{"n_layer": 11, "d_model": 160, "n_head": 2, "n_kv_head": 2, "head_dim": 64, "d_mlp": 640, "vocab_size": 8192, "activation": "gelu", "norm": "rmsnorm", "norm_place": "pre", "norm_eps": 1e-05, "positions": "rope", "rope_base": 10000.0, "rope_fraction": 1.0, "qk_norm": false, "attn_scale": 0.125, "bias": "none", "tie_embeddings": false, "parallel_block": false, "init": "uniform", "init_std_qkv": 0.0332, "init_std_o": 0.0, "init_std_up": 0.0332, "init_std_down": 0.0, "optimizer": "soap_variant", "lr": 0.00827, "lr_mult_up": 1.13, "beta1": 0.95, "beta2": 0.95, "lr_head": 0.00673, "grad_clip": 0.5, "warmup_steps": 200, "schedule": "wsd", "decay_fraction": 0.374, "decay_shape": "linear", "final_lr_fraction": 0.0, "batch_tokens": 65536, "seq_len": 384, "doc_mask": true, "z_loss": 1e-05, "train_tokens": 188300000, "steps": 2874, "dataset": "wikipedia_en"}
Each number is 128 + 24 x the weight over its row's rms, rounded and kept within 0 to 255. Layers, rows and columns count from 0. Numbers have three digits each. The size before them is the row's rms in percent of the matrix's.

# down: layer 2 MLP down (transposed), 640x160, rms 0.218, rows 183-225, columns 0-159
# up: layer 2 MLP up, 640x160, rms 0.259, rows 184-225, columns 0-159
down183 099:126136166158103139091184147133070104115149110116126123157144158137125147161143088140143095124143099165113078163126131149114102143084108125137165105110148124114166122135149112145130106112133160152119140109114153120156164097111122158136113143114141136144118112091095132103140132114128141188102138134139125131116126157143113092130127101137115106134110089142129148153126145080087113132148107096091123117103072110151169125162097130088115146108071113105178157110089146124117100132113084
up184 089:112109138145119121131205149122057169089119108111118115159136154141161131179156166143096118124135113113155156088127163103113147124110147184114130103142108127138117115108112086093129114120133136143168133115117120111110168142126137124137085145182184114170093109153137102096131114156137128131108131131113108136134104174170131102160133125152110176138159102123143141101093101124126081100105136148135142138124116123101141121130150153112134133137118077114120151108129129119147082085126120
down184 098:113143101123136078124102126160135147135154083147118181138127175144154149095098078145116123089131170140180111138148095109118152117100137126124099125121141136113147189130116157131130114140153117122125165149135124175134069169079117146122115137136117068153166094121147113151104116123114117138166126096114119114111138089128131167109143166141130142129057086144157119150090093145111130116136139153133115121130104161134118164130150136134140110162148107100141115121106144122142130158158139
up185 102:128126130135119153144122121127117097137136122127096142147115178143183125109165134138150176129117152134133089099178122127143187138143160151092151135103108169138096174125130082123146087139143133161125123097103098137131130128107123102159091111174166188127131132127121079131137166142102127122147099142107146111159148133107109108127139093108114131150141132113126098145111115127144124102098155112115099135163133153168125124110120178163145142100148131112090105108102147154142138082120199
down185 099:159139115136118116105153140144142143137121095169140111122130114132102092182132103087079100151108078098137147158130122127144132123182147138109101137131138078166100117124115145105112165124143108109118092174114139119140142109150125143130108115061084084133123149154152148104095108113115124155116161133174122161088096143132121171141145127109148125166114120154140122106172109147082155116152129106152127146092114118117125125183126117111144165108084138137131169157165111118112155133127112
up186 099:162089153151117129086104121139089117129087101117107117101132130120119118109164164118142127116107136141092156157077129123132124129127095088134110093147174140143130150110101132095121073147113150116131100160143134115087130117121120100107132083080191182087139098129119123145144131112162112126147119127152107135122105094152115131162139108147141119109114121170147097170114114102126136138180133097125128172144163162125166088102120135125142109144118127146150112142098115097106157143094178
down186 107:133112153134153063149129130138132141098153083117153126146141144110125115095125111071143138167162113132127143105111137168123115108103163131105103104130096095134157099108133112141088148096117150126134118119175141080120111157130122108120128181102105145103148129142143120130114086128129138159116105108151162090129092137095116118073158119108087128133138101171163161129131110142106144153113107134124096161137180148085121106140097102140116109136166144140146127142123140186122145165166168
up187 090:129077112146088105108132107120082087140122142107077165079132119078103128124127147129159133100142089134169203133110122163163140154155125155144103156130149141109149124121100114144118143110116138156109116071104104123109089168133123121105071112171119180133106165142148134126135113119166160138125131069174146118160103128132124147122144119136137118110130132164141155126103117115111128141126121106086108136159106100124102134136126147117112139146128129129143162126154164121129175146093122
down187 090:142144141100105166121119159142133174167156146116163117136142160164148121122111125136084108131144183122095094116113150085123097106120138108116119108084114128145124144121124137142134118141183115100161135145129138101130134065146176152111130107113151112118177132151147124104134125158120130150135115152056083140130137122127096113111109144160093139096125082144119127067124110154142128090110143121128148109100144128157138142165157159127121108128100096119074129137082162113135116096143159
up188 108:118105118130127119047111117093082167142124155111174134123141124110101173107136148107137150104154134093121169137113131107166138116137106140131145114111133147082156110107141097154111143091113136144137104133163179133146150098079121148166080160127153148160145185083127085125132127134143149125125125144110085126110135115167122158136108106114111179137105126137123136136108119132110140127107148168135106144174152142168104136159139166098164151117113153091127124154148111120157113113111127
down188 080:108131128135119099192133123138153108129136108171096088111120165142146103129114090122123149156123118139140137130111105125108109137154124119107118135138111124153094152148094170110098118140138167126141104133091086168069107200169128095113152099096103100103109102125122128121114076142130095091133121147136158153137140146094137134120148157170110114143138109126126140104098136096132140148164135144145168109115124108096155054142121130145089143130154125122094145094118109120176144154158118
up189 109:137142133077100113109128145139092110173181130125135124114080116154115131126134126143161162125133134157135127134082151093137120120152154152115112109124111131103128119149135130111200161077087128139153116104118172110120121143119126129129089091129104186104124092099098140126093151143143122101133077138142137101128123135154110153110143120143093178110095148148073103144128148125084147135115111135126063161161161086116119126133106112111129154126135160084125102123117130131164097103126126
down189 103:121083114097123122144127147150161111153163122109125159140108156120132162155116149121146151176105118135118135124121151107141050157155135109119121132115100106157156114095140126135136126152160138160121125147106080094121089101124128143101098112122145121156143157130118135108147117147146111129104116137141135135178143106090125129099188126120139129114154135089147153117120122152148131102083153123109176167049155121087123130120138117161200112124111139141119135165110097132112130174160103
up190 105:111118134109130117133087137150100153111099167102179162095100096143125157144165093100112137107121123106115161145156074123138116167079144134126076126144133134128139112146114115110128112119152164120128129116117123139119139117121142177118083145095116107065158140102135114112118111122129192100089127167132110115155121105165143097189135127153158156176144136149109128161117122133130162132126179094149091117123140149162138108143163117145125105106127139132122099163127153129140096112166131
down190 097:124137160139141152098168148104127130144169090138136112124098097154120099127090157143155129144163108181145087110099108181160115104147140095157110080149093100138161129139102107113116136112144165091128153175140118122077106120121108103150129123148108159108112121147113147144110131093146074154095116084135129158145107128105126133096104148113100118099101138167139131133161128125092120113113096107123127099131174126162110116097102149106134114111111097157158130095084152155125109145146155
up191 102:073143136116149124136112092153134166121098126107117107118170112119133113120118155117113179114080119106114115098122158102147163140154111120141178114131110114089139096151156136161108079130093131174103085126158137127112127133106123148102142146122087127126099112144149124132123146095118139137120143116160132103120141141089130135102145115131068157103143131127139112113127174171149146101137158056111097126093098105150133167091109083154112152123165136137182103129119102139111131101130098
down191 101:139125091104106151086146121139115114181113143108134154127163132162076129094146112171129105136127121126144122132140158112139143138123121112139138123100108129149120109148147183117097144173141139160123084061174146154137095154101154097168092164126119124141156170138167133154135099106074161129136137140122157105108147135071122072125114143163125130134094160134139150072151126140163141139144182130140157104104140130108111127107129145147115135160120121107135107117121112120152147100105114
up192 093:113129106137119132096145120165123129104140151118124161145136124113149099154145111136141117117081109114144125142088137144135107121164119126112170098110168137110085119125160069116122118096087129149135149096135137116107080142132096117092107109141133166103142098130117119130143164098103117107135145159127087069117113064124115170157127106155118167110162112157112122119135164135096109145164172125117078170128094157109132114113138112109130125125075148084101103174129117152138133144086142
down192 096:136137106130107101150128148159127121106119085107157150137160150150112107131153125127160136136134146108089120174089149103154091144129153117108106137157116092101144095140122160108121091143103121100060149155130139102112106135077088116143140136140124103110135125148155113133123101122150072104140130151113123119163152145118109113170172114127108097108164136190090146122142151141146147129130111133126149111115124121101147128139108135102186117175152112129131189121083125118160090085159158
up193 092:169115166162163164166102129138120130135098149118165111187132087133139136131130126102149119123169125160099143174133119149107152165131139107083147095143143153160159130184121150114136176144101112128161099135142131123112140127135124096132123075077111125123142147150132145130137128084141109112126158084101118130136130149106153154125126121139140116134101184123147134163131163134159119085126133092119104094147084159156127131132115137102143143179133137120108186144151178112129157126138146
down193 105:127125150135103097151140135127126140110127174106176119143082169148130126167136156148134173098153161106145095147088123127091159081112122161113137088120113113106162127117088128150143161129120113130149148118134152115115147127102118106130162134104121130125129121087117120182126112153080166142108115130095088174141137126133116138125109069091141091177153097092103171127115078162163126137163142139168150136109107139153101116132152126089148113141144148151113131153101163126113141122143135
up194 098:105105125107146130093120124111129115092107120123139133139090152145108134133137116150128116136140093147148131112118165115130141150122130127111122087094124142144135156154134101124119095149191087100112089121121089098120097090143098151157106173132165147121155151123127119112148103162110104120092121125148158140160091141184166109125145139136152108125133125100131144115132107124133198147068150153153108123141151136168140137141144136142113089171076105083106130132073117166166132093155152
down194 092:172173144122115143118142130107140145131156139144136153142186098120138084096122116136132100155135208134127127139098100102119131094077128135135135153135145149124128172137177139183132132131112152123123137107070159136131180152113180129114100107131116086154131114165138108097139099120119132110167121125113120139085143120124136130122109122113142142126123131119128125138117099150148108123133191087134155114114130136097122139108144057132123102111127106090119119170152129115148124143164068
up195 097:131126152115120136106140137113155159118174107107133155125107186123117113130137108107082152139124115122121075104090096160136120126102174144131148118088168117127083158118130146128100126132162106107191106102143145123117134146140141109144156176163133164146158163083170117202097131123146107137124128101131128137101161128150130123126143087119108116090121160125159157158155119114114148135118092169154139112107156090089114136121169110161133121091118157121136136126129103134112163142155121
down195 093:094130125133129141147113099138108136097130115143151145171154143103122127121132162122096155182115149160101120108155126170118142158186101086118190144170126126119174099118145110145113151148131094151103124191130160114155150116118144149105121100104136165146118126142089159152122118104077152105148133140124128128125064128098131122147111128119129158160096112116113114122129158137168111142153149158120106151101140125189147163107105152146159147117160189139105107102116123138124133131117133
up196 093:129124165130102141108177103147110178177146132131118137190115137093115104138150148113084051086140109092167144138099170122108123132143110070124142144116136142107130185118153114127141094132123141085082130137141114142137105131142102140123100147124136117119165149183136112133118144150121145119106111112127134112142149162127126192121140109145159108122101124147113131085133104122162149160104116118131113124146113117126108122090096157098160092127122075103134134155141154124130141091119123
down196 100:130106146112136169137127105102146143106135088097157154160155089108135161099117126135095147091102112177123126100101125166137123142108151141111068131114146091134148096098136090122130143111145130121105102097103091084138142104178128105122181129145105141154129142121072125123146142161130140154130143140136135105127107127105110100119161170119140130102121128135138121182154125121138094161148125139170156161156143084127130137140139116103113057161137110105104154118098106121115137090174134
up197 087:138122126128150153100115146112154137120160150129117119156113142172101160118087123129127080192110155136148114161141138108146090152142117135136101070164093174128144133113149123118182156121150170111091094120110086158108157102120149182154103184120126136143120168116098118113130096156135140115106127124097133104154113155138091123100149125132166113130135172131141144138090122115140154134117126116104085116149076194142125120116125127147120136110117145093125158150106113116140105155147111
down197 095:110164129119133132112165103141117116137123074148110147105130117088095104141138104111138139150156116143137126092135121111144171112094148161135151153120136117106116145150102062135084119117122166111179120119100103095121115129145126146103124134165131092124092127167160157149145103121121131163142122139109133129153109151146178114148131098141079171128116123129109168122161108116153160089150140130130140158096173096112182111139115156155079081154107125148133123140162128115095167152106162
up198 091:159117144136168080124113119153109179130146115130107151148124138136139169110113139126146140068143108142099147102089120135136095146167103135183094167127157119171156126141098141103132134094122152112093132114150129121158114164148154107181133117155120108100120185108132121124109139123106137125179092147130138147115128127135188088099148074129129104120138109132114098133101092095146101129117155083116147107159141143165143123136089138116137098135154138144167144153120148149120173153124114
down198 095:142158165120121131125099134147117125163144165101109144124098083089153175113141074172173172098107119117107169085121161160099101103159126147137155172132128127110122129128108165136113178118190166133145139133138123122143131112129112151121160120136139100133137134140081120103145152136131105150087146162121142134105122123162163117103136121165163131123144142115137101089138121113147147130110115091151136117097120144105093116180132120114145090165138116091106130135127121059136139127154105
up199 107:164131162145121129127148115134131119160117124119113144120134146188109157104124125164112078088133113136152163127127104103092105117128113123116093151114119109108159171114175082122159098080110117121120094128147138091140083103112112130187141123097141141119121142086105137085157114154179140125132117081085138113141092145095120157134116100113159138126131117119136117140104096131161133147119093117090144134125150162120133121130120085125155086104147125064111114116102115103175122135113093
down199 107:122141090131076141113111139134126121140159088080124123125104081101126130105140146097098127074087091123121129114151133147103164084135148141159135124115134127118132084108100118159156131164114145171128136121094115137110097158115151136188138177094118170091167128127115109119137127143144112153125134143136153152149077136195144100126131117121153156103133125131142100102141127118117142121170118149110071102176120134105123093115131186150122116112129133103119126115136143164154092112115158
up200 099:153106154153121155153123111125134127119107145175128181128123124135094126149167122133109115135149113146107150121157136127202061118117146140125117145120141115148135123099122119123120134142132101082123111096155118124105095120130175130119107166112089188091145132104158102155138101124129098151128106130142149128092123052095145118112105144118140105105157111126145149145127099118089161182112110136086126146137130099091156098086125133128138125125111142123118102145167146168086165092111122
down200 093:123144094101114112158112149117130140121120119203110081147128147119117129111093130117121127125133136113082123118146121133110116129128127127111090137119135115145142121104098104111102116141158129113091092158087162192116137102113129132153147091134124131078133129140164092132145048156149084110157157129106137182133167139113104143160114099150125144128111124140115169108108111126133112111148081143114191121099135176093108116119115120138135140159133108137115102095142122158122136094183103
up201 102:170128170122139113160160160131105108127123121120145095105118147112120138160130137144155143096151140111139156136129103128142162089134153117133150127154138130104114120168096161128129134111101164099130099105087133129156118101122157122149144133134102162146125117171146104125098129158178124140103134127145140112136187092191154129143086083129151108133126134070161132144114131148142097096159152099094113127110141141101151116163173145119110174140110134150088083159158109108125090142166095
down201 096:147140090095118079109084127092161140092119128156121165134136113107098091135139173155158139130120112124126122134098146128153089150171120144107128132146135124150148142096131148080110140104143137120089089127134124141114132128088137120129125115155129187139129183106054124105120136125106085113098145148123126074077144096121071134114153126138121113114136134157076145073127156091118114125150141120117146117139164107148121141116117101147122129147155102133149107146079108172137135116128121
up202 099:115123114082067158148093111086127111118090117096091103132105158144101144110136105116097111125124101076123127145153108133088174092138107173157129169150135148092141126144089111124125112151128111151099125138166143140099120125173119126117142103130120111093111097134092107147130158114134145112072120187155151113097125128128161108144109136098178119148142151140137143114138110114141061132130118162123157085149105123115100122086142128132141107154165129135131105125161138148125134150114089
down202 091:113177149161137123123118132149130129144111137161153134126135114088089103102129131109156117132121158139161097083119144135149118131120107130106166123144129067151114157107181139176118141125131139111142090099120121117165138103133103124125114102124105174130144174144116139137156132134148118156145145115155108140145130079094114098090184199120082119177150122151158117111173123115123139088157113152148127125093127159142157130127106196110137147120181139122141156109122129128120129130122097
up203 107:136109103123157111113139148121067151068142147129093088084134139106171105149099120123150112143113131113161128127114088114109168131102113123093091098105108126139122134132129136141066175202114120173167163112115157104115109129144153120108152093127147129125138124138116113118132161165159110103163165119121143111119145151123105113115127128140129138125137137144141119100130125161098099126148155140139128117121108077147175174115128159136156140130133105118094088179124120176120149155090120
down203 117:131139152154170150134127131087125162129134112145119152131114117120156116143138087120131113143110144129123073112088138117133087135141134101167098108120114150146154127141098154135101148149108125142085112134183125138134133167131101085122134102125135136139163126102144118139187118110144106116144144102158176134144135139131124113150150143131123158096134140067095141135094125107177125142090164135099197155165132116151112168156110125170111083156125068095132165113122111131112095153142100
up204 107:155107114145142157115104109133140134139130100107100137129124093100135156103222160171112149124150067157156151121171108116131146173089161101119113093055108145112086130136097128142118136147156114139133111109111113106122134118121099140101111150118123150107141117083152132119142083100179127149131136132134150135149149141145102185159119116118159101136110103100106129136123162170107153123165130125124143083154087157104131141138108145136132117143122131105155133127102139130143099140148104
down204 102:124115122069113147159124141109135124159109155167133116094161140179128083156134157156122114136146158143142157075106164121125103150131105103123155132158144110143168106164125128126120136106120106106137125162095125098108129150196097139136134084129124149146082126138145087144114127093110118147159137143160175175159105152189143089083143100152093146104134115136123130092174099104169132116105102124125128111139127135123122128142124136124160101145139106113101134148111137142107153146092106
up205 100:137092140122105121138114148122168151185174150147132110131091107149115125156142160165183137119149176154142165128132140109112147136105145131162116132141103113144095137151137127157092117121139137119148138134153133149115116140079165114150156118157147038114131148117094117148095105126097161084105141133141129155145119150116128100121132088096163115149133139150139131160121093122091136109144168110131151137128092116170131139112126127132160140048131149164134127119160157130089149148129114
down205 106:147129093116133116166115136106100112163174135084122117138130132118177169121102150144138062139124133127143123110103118116157065127110164094100108115118130112103107142150151163117157118144142095104091128114109120133166126117133159113112101148148106088139105115132124156094140117148132137135148101126146169069130124128103129112117123135124067110183148107148156087113102142132084125105104141112138137063118091140106121104146121164164114126082116113107129139136092101102147156109139100
up206 099:143120112114133084167123148132135171174131167150090133116120108145125126113147110127095142099128120137132156179162145164132105096078188112106126105131089107094123109171134123180125166116104132109123100127137078137109147082119159138136135167122173136149120101138100120136116128157196136125164127100166071122128142086105160147131134134114145123124133143117150146167148101149132146141159094127103107117091118116143089142144116147123111127126133099141086129132162089124131123127136163
down206 088:151134109128099138139174071129132117120148124155137105162118147128083090094167130147153143109145151120118132107110071115130175166152143141146080135154147136144060116106091129150148089124152131150090122076143170158129106124141154117124090078108155102075129148115124137123133133130117100139127139151076137133109170136108095150138117140131128136114158091169156124098130118143140133119100114179132114138155110140148078139109150128150122138109112153114142100143101114125152110126099091
up207 118:130109129165162120127117113163128177144129155124134196128140097152117147133091128108114085157121159138127080147099122114076133144105138176157123131159067147110106105133150133127131127135134135124129142180151177131121162182124091106116103124116116143077098155159120131132120146115120095149137115147164123127098087130137134108137089110146132171132144120108053083145115130113132160153123110137124132137114125129123134171147129092113120097096122150115116090083098095140140126144114126
down207 109:139087153123119098097108118125061166126129094104111141174153148136117154122137156127131159160132133136139133155128157127110114113164117123115111113137120129132078157114135121128144144104144132157124150131122131062108193126122149116121142128124124103130110149101117124106134137171140128126169126134124084114167163131117161140123167130192154111104131095080117149146055093107108115140094109095107143142158108129090133121153111100108148105137108084150166103158154150144095134101113147
up208 100:108181123138140114100137128143120120185115102137148165111137116171145123107121111135113124146173113138122121112158136141174130177161103092131127114126098151139096163135081120130143139179149139112156146115141132117126118172104089127159133125145101136118122142122069092124163118091155079157135135137089144114117084134136080100151117124145153126145105159108103131105142135123102106164105144117152142118192146120142132135126148123088138144128106119119172080173183127117127148126138170
down208 068:125121140099125106169087146152163135098108111125129132143078148094100101133125128118143104095111142113120162151119145115111109116118163123112135103123140092080166150176172118154102114099135159154114099109139140143122135121180156141113130137102094142098120134141143122144106132147125175093116127144151095109155123111135155111114094089137066103138141105141155075128122129116178121120114119126132119104084143128137140099135105138149120145135181139121065152074082108128134080108107104
up209 098:125075122116071134102114105159144138152140146123180127152150145162125144159133147092128092136091136156131134105092147151135116099122128115165103091152125114138089100132127141150140151124121149119088171139068115099119089160138136084148144102132129128105102106137089148098101086081141105129130089140150131106145122131115162142128109139163136154114088093129121168134124109111143126091150183138127118140129082156121094140113105135094154099097101161127191150123140120130121102127127122
down209 100:168128119114136139116144141166144111139150160122146108115109130102175119138133142119145183143103118075125114100137110119149146105134130130060076141074130124145106159114115165136145136133157106110098127122089106139120137099109157083116096161115123107106110131111153093104173140139106114083116129123119112153130138124082124114115143184090147126110091153158117082127133110140084113121158126142112141111168143085123119098135147130143114139150118152121076120130147156082160109166109086
up210 092:104125130107111137142138120186093156114121071094135135161160106117159129171078123154083149138108170123166142146128117124123091158105135128159150169150143147106157113131135121124139164076125160151098122080117150147119121120125131101132123113119130158118102099120076130129115133141167103133147105107180140116143138106152126099095131157140130120137058130119094112132149171114083102147104171172117154131119135144135138087115112153134146165152151115152113102136179126145121127118141136
down210 098:138131108160117119110125141077094107104125134138156152111122175110166162178082128132131135090141117141130160152115122143156152140103126133101153146100140151105162130112158148133113146142124069123166057139109140114120089115090129122139121138130121137098131123143147094112118157096142177103101130136132076109176144173156114157098136118158124136099147126123147086154125159147148157120120139156118142133130125134075168074115150101112108130143110128142129138140172140096135113097116173
up211 106:128146126139078128110116126089120138143096147107141103097115119167108131142130153071097121132118173106130142106086120123089131115137153146152145152101153101125159140114161149134128178090091124132142105137129128161113071150117143152122098142171097116194144155119157113182134107146141102121111141167139123154103160129133146123145114130153112119133098168119111112171163128135106104099113137089127106107111149158127167167125078114147157126145135136155100086135159102113154118151092150
down211 110:137147143136094140098167088139082151122136108124113113092133136106179111146135146115165109154142113142134134113103142092130093144093137132105158170111127139095118149136144128103138120091135152147213129106091133142120129124125115148137118125117140129147124146131150144135091136133155141101127138111122124118139129108141120125147158127117169065121109182082105141137100088111099139128137126079145148157129149120117131126107108087104056161131080143142155149126116087172140074087128114
up212 095:128130160133139142082117117140147108166151132155102149153133134095114136080179174155055075128141145127140136134091109134120142149123155103122121133101089142188109124114164170147126110111145105112170116150125122113148119142141051123127154146106120089114138107133165107093125123152134124141134126134166150131129089119137138162117099105150109124109138171177150126150092101172131127070131157142104133113135130122144129144084125153123177135123128098119116117111135088132138151112122118
down212 097:145089110133178093131157163128151153126088146138156159171147138112087120147143119117149145100124144186090131122128103107118133130164077106114138167185112144148187087152147120085109144128088141135128085153080120128155140121153127185136112126086144189150112128140127143126094106120095085146138131150110140162105140130132133137097146071112147128080136125147128141112124123128119142158150131146138113133114124140120132117132130135140142134125176137143154125127105114186153145141130151
up213 102:124134134190128132133132141163082106115105144125137171135128119118103119119136127089120153094145097147094156105093149139110120116133162175123174135098109148155118143138090138133087098135118128142139128159118101122096115131127122117100174103131132132151146181131143151190148128130097114140112118116157118104137094137110133111139118117114144066106146104148112116162163143126110103157136110115181122133161125098183126145138178145117155088136103101132127153078116131140112106130122205
down213 100:128162114128138118110148121102139133099147143129135116138135144118153120143164107139123152127150132082070127126114143138116100119153098103181156125175145164171141107168107143114116111138137162159113169161131156089145124138097102161097112121095134082130134143167126168138135146163156139130118111144158122142139136153127144159129100150148101114100157140120130108158142166124108105088133119169037163079150129126106127087118083156131150138119124089131094094121140115112112143123122094
up214 093:098099129160128102084111121098108141141129151122108151105097160122182134125150139154161121141108128164139153112122125131114134113132091116132054125163075110136129130170189124119155132117108164145137126135155126129138110097156149085102113144143122130135104114154145113141092113095089074118128129109124132144058122105124130134121112163150123080133116163097145185133147106123144088161165110127126136106179128134138108119081107112148126133141135143067128138130139098155134122124148115
down214 102:131134104182099121122124149174118138152130122156127171154123115126172135141172122131141117101145133139114107151067118172102110135094085143140189135137136168121105111120108147164086117119127150094114113136147156105130166111095126139106120116125121111134137149096143146143147100156097102079123143101142126097142110159140153121093151123097167139135109059143137101157107158077130122134116153167105095091138133110108144121147115116157150127144108136170150133126147173116144140147157170
up215 096:146132075122160139154166108094097137152126121123089127127096139100177146117165114157123140121142142122110140131116083113167148110122121125118110078127149087079127115139118079150121134136074131134126160147133161148126125078085159137105131164154128100161164163163090116118105127146083098142130104122095141116123114148108144106107114110122129093114097132111152085135098118146088163118138119140132152084144138131089142137148137121153124154131145163118145081137143142167066144148116115
down215 099:095118116115129143093121168150126094124104136120154136142086159146131111106062154099132154112151126085104147127113123165128088065137119119109107160150113130166152142099156116141113146125102087119131121130128140153128102173138133129122152138132144072130092140112105130143120141099128092157128133140132086115121152147128074174123143146139158065076126114126161131134124095120157114140113132125117148077103086143150099123113133116088113103149131138123108142156131098075109120151081150
up216 111:134116123159096183118114119136159122101136118114112136147095135132081109129151131126108153165164114161122088123087125132161133128149111133151138157084146154095114080135115100120119162124093115108095152116151130127146125164159083142100124159134110100147098101141122135122113152154130094138107138106130138161146133096149099129123137132146130154159153101085178181130151101149127104117191135068117116158136139106134118173158148101139148105148109140129113172119168083082107119126128132
down216 099:130149160183170174131098105159093123114104138154101152157114138109120101135095111154165115123182172177089130148132139096098113154079131106107118132079129145156160134136125128092124132098147124100113115107159133132124075121155150128127125157133120164127110077166154169135110103117127127160100119106113115148153139082113095115142072144146146116146114116146131068134120136118119133132154100091096116118127119103144124102150122138093136144099126149127111126133167120123135181144152123
up217 095:153111121110145118159163107108122160135103126083161184170129175113147163103174168112159136121115151117133104147139097133099141158097128117127089130128124105170099087159167091135120110082085135128118122151125115088147104122128120112113130077126168112151132146157154116129127124105119111134130111091151115143126121140151132134158140111145154106135107155106153135169159148138164084084130133114084117121149084110124135105157153163108131141128079141101131094071119153148112100144127131
down217 099:157102067094108155142131126134131132127152131117142109175123107133120125098122116111075098171141137150136090145164088138144062159119127101152122151138108109122143188118133152116123116109167146156122136121099154129137129113173160125144159130109137145061094108136096119116138103155137116138155119144145091154132113104090116107121149140104155165112111131140154167150142117093081148113150158117121121107165082111136158138089146137126170156133137162101131135126154139131107084092131142
up218 088:094193143153117098100161145153069165129117164141114139136161137115144128107118115102125141105150127143151138122114083116168098123158141146108122102119111121168116135142086132117146126083134139117117125124121110101122131115123151117131130135138145095103125129185126062177153124143080104122176127150117094103130169106154146161100095125146135093163146128095133142117111140154123128148185086142140118096151109156118165128168136133178136142125118106148134118127135128129084113130097178
down218 086:118074116094157154163146124087163102117107122116135121179102132131089140145170169115086145146127102140090175143111164140099118120159097125137111118145158151121151129094135167138128138131150102136099114130159106137098150136101135139135142111123123151135091147108101156136150145107080166132093120135105140137131092144143118092127126168102138122129142147110121103142131124140098104090064168120157164169105164121133144138128086121082177112106145113083146104127154129148152136104116148
up219 105:125119094124102116126150181137156173093135080143095142137104117172113125129194115132093117117102135146163143157114127130094150128097138140122112157161118135116149150134148131166109137090138137147140129124104119110142155101101134146155131163170130138087144107140140081097129131104142136116120110162093143143118130103129161072141090110150168146140134117060145145171138131173152140080098090138166163123153106124127121126133138097133125163105092112124112138097108106136163109111101147
down219 101:136156151120182104144103103115117136141119116158141135117116108138158149147124114153093098133152157130099135132102169135170135136161162113150089110101117134156135127128154098193115110146126136103146090111129100130123146110170140110129138116166127106145103152096120129141179165129143079135123126156149148145115151118111096101121125140110127140121123131100089115128124165074088095142135160149089149094108184130169142140078144147088133080146124136146131109109110182138096166128153110
up220 093:108123133116117179160154160119162141158121132120067121175166128125073157108121134111063082111106114129106118181113119136149163110113100132182139085156099110111100138121130120125138147141104124154143110113110135130134134117176140110157165141088140155084099118125114153108077109140099122153106120105095142145098155130107079110136152093124106132107077147089109122116124113161106105133151162130132113130146143146125159155128138159173087117117135118139143117143142114125140131124115157
down220 108:121132102151160095110104159081119148141108089135120139145140104098171141110136125142154152133138126109150133119101143108134092115086151100108125127156117160143127142108114131058158108085123107111125137096133136158146149156107112120121139122134058135144117108120134164127159112147072101109121127113117056081111163108103114141163153119139158117128146155154121169142094125137115111126163143136126141161119123121128118090138113133114099147143163199122148144096122124096144108187108127
up221 097:148140138150151142162144157108122146129163136114154104154105091113151143128130115173129125104087124131123139159134112120099075153121167157144101138153058136153105116129123138121164140143073123125122137082156161138097132106130152133076153121157125075159123122147125132134135114142102132127081097083114113113097148099125123125144129122163124132168113137160119159152142118147193124144095105141091069133095092100102151136134142142128130124140134158126145058113137138141121117134114165
down221 096:106098114094151167111088114071114146135114154129115123107153147155102151125181131093137142110078134176138119147177154112133163103147119120174123127089139109091137124121132106184128171092174153129164111158140137139112094115091097146137140137100096142135152108107104093140088131142113084132147164118143112114150133083151116134091149138118149096124161166086175124124123143109135171133147135115144123129115118117107093114109140138126142160105176105117121142133106133129091131126115112
up222 095:099136135125126118146156127136152150119149138125149126164096129142155112148135153135163129145147140133156138089126106098181109141142091101178137062123152163108152091138166179152132122111129140145099169138113100090133130126143132148181139079141137101142139125149116147131125154133103111115115122101132140128117184127140110143119143065115088138112110119145162115134157144170123136100174178105139104099167162088083124162122086137117137135182114108134116118101104152111136128131136113
down222 092:122157128117140082163098093140150153145101119101101142113157089139143104114122093152108141144157173164124165149174159144107105122118143139106080116133096105128113080133094111128124058134148142142096101127110146181130119114125123122094110167130107144144120105121107110147061112114144100177130127138104099127132163070109131163154133121114188106148151129138121149125112139134136130145104143136125162097163099143145084106097109110137125115137112132137133124096122147156106133105093148
up223 112:137123157118119120141082159112179176136131163108115141155116119142096124141164114135119091156130114152144098109097087161102127153137138119111111107130137099171161126128109114135160166141132145110098103090127074118155108175115143132125110107103142106100117117093156103105108149120136122127160093134130100098091132109158106126107077098138109094133127107113115084153122115146173139132176186109142127129057137120154119095124131093157138137105148144164138139139154134095152096108137136
down223 116:125115147141144140147107125083155130149100154178118147136153146112074107117112153148121100137120146173112151100124180160128118139148104042161120121145103111156114115098115142186102125126125155088125112101174123102151127158126132105124090092132111158165142132116135077145135140110140115114100127088121135143189163092123128120107111154116111116134120128082115147162149146109143107116134111121096151115145142169146161148146133135076109131147125103146117140128175143139092144118103126
up224 105:147130131147151129142140077143131134141136171124135133106121143110168122127127173128096087139170119152109127131159128151121161088146142126097132131116100140111140132136101169168150116114123144139109160163143135099090115133152127097128149178107143099155122095165180159128148086112095134124145139088115145141143113155081149139084113073086113106143133116088149158137120125101143090149115170143101092135112090166131157150109112097107122080137155150097122123151108123174113121098122108
down224 116:143133067135136120112143143144145176132138145075118129154139144102129103162180137173138061137127115105113100125146182119153136152200113110174115108151129131105071130131111121123126174142098143122111158117122132143127149113147124141104101139110163135120153123146125131147151054113126101126121139102108188125134093131119137121100115116145125160133116130133086136150154139179139109126140132180129107152109107117155139120123124138118107131162146137100090112137168084133116107123152146
up225 095:118087093099145167135112120115091115089111093080160149120123108154135131139129115095100144099124109121096105118092152137119130139111142138131153121105158142117177136164163173112131092143149062109107128134117120127108140145162112166158120091104088136125115146172150103137191129118099121161068148079136168145134122149146125118133157130117165091123095135109105123160094098122103115116118131132125141148170119108149105139094142137140130164160109124120120127117141106096098133093144085
down225 110:126083125119131138156120104138141151122138114099136098136115143096115156117104110101108142112089112130127133124129126104087159151104121155109136146129137115075126168158149128140185112116121104155128117074110118080153126147125107114161134125109122104124135140111169138148173153130131142187092150109105131121120132156150160142136098131128127113152090153124099110149131105158171141151089092117088139089109079088104140157137176135140117079108136097099099157125107132149114128074138074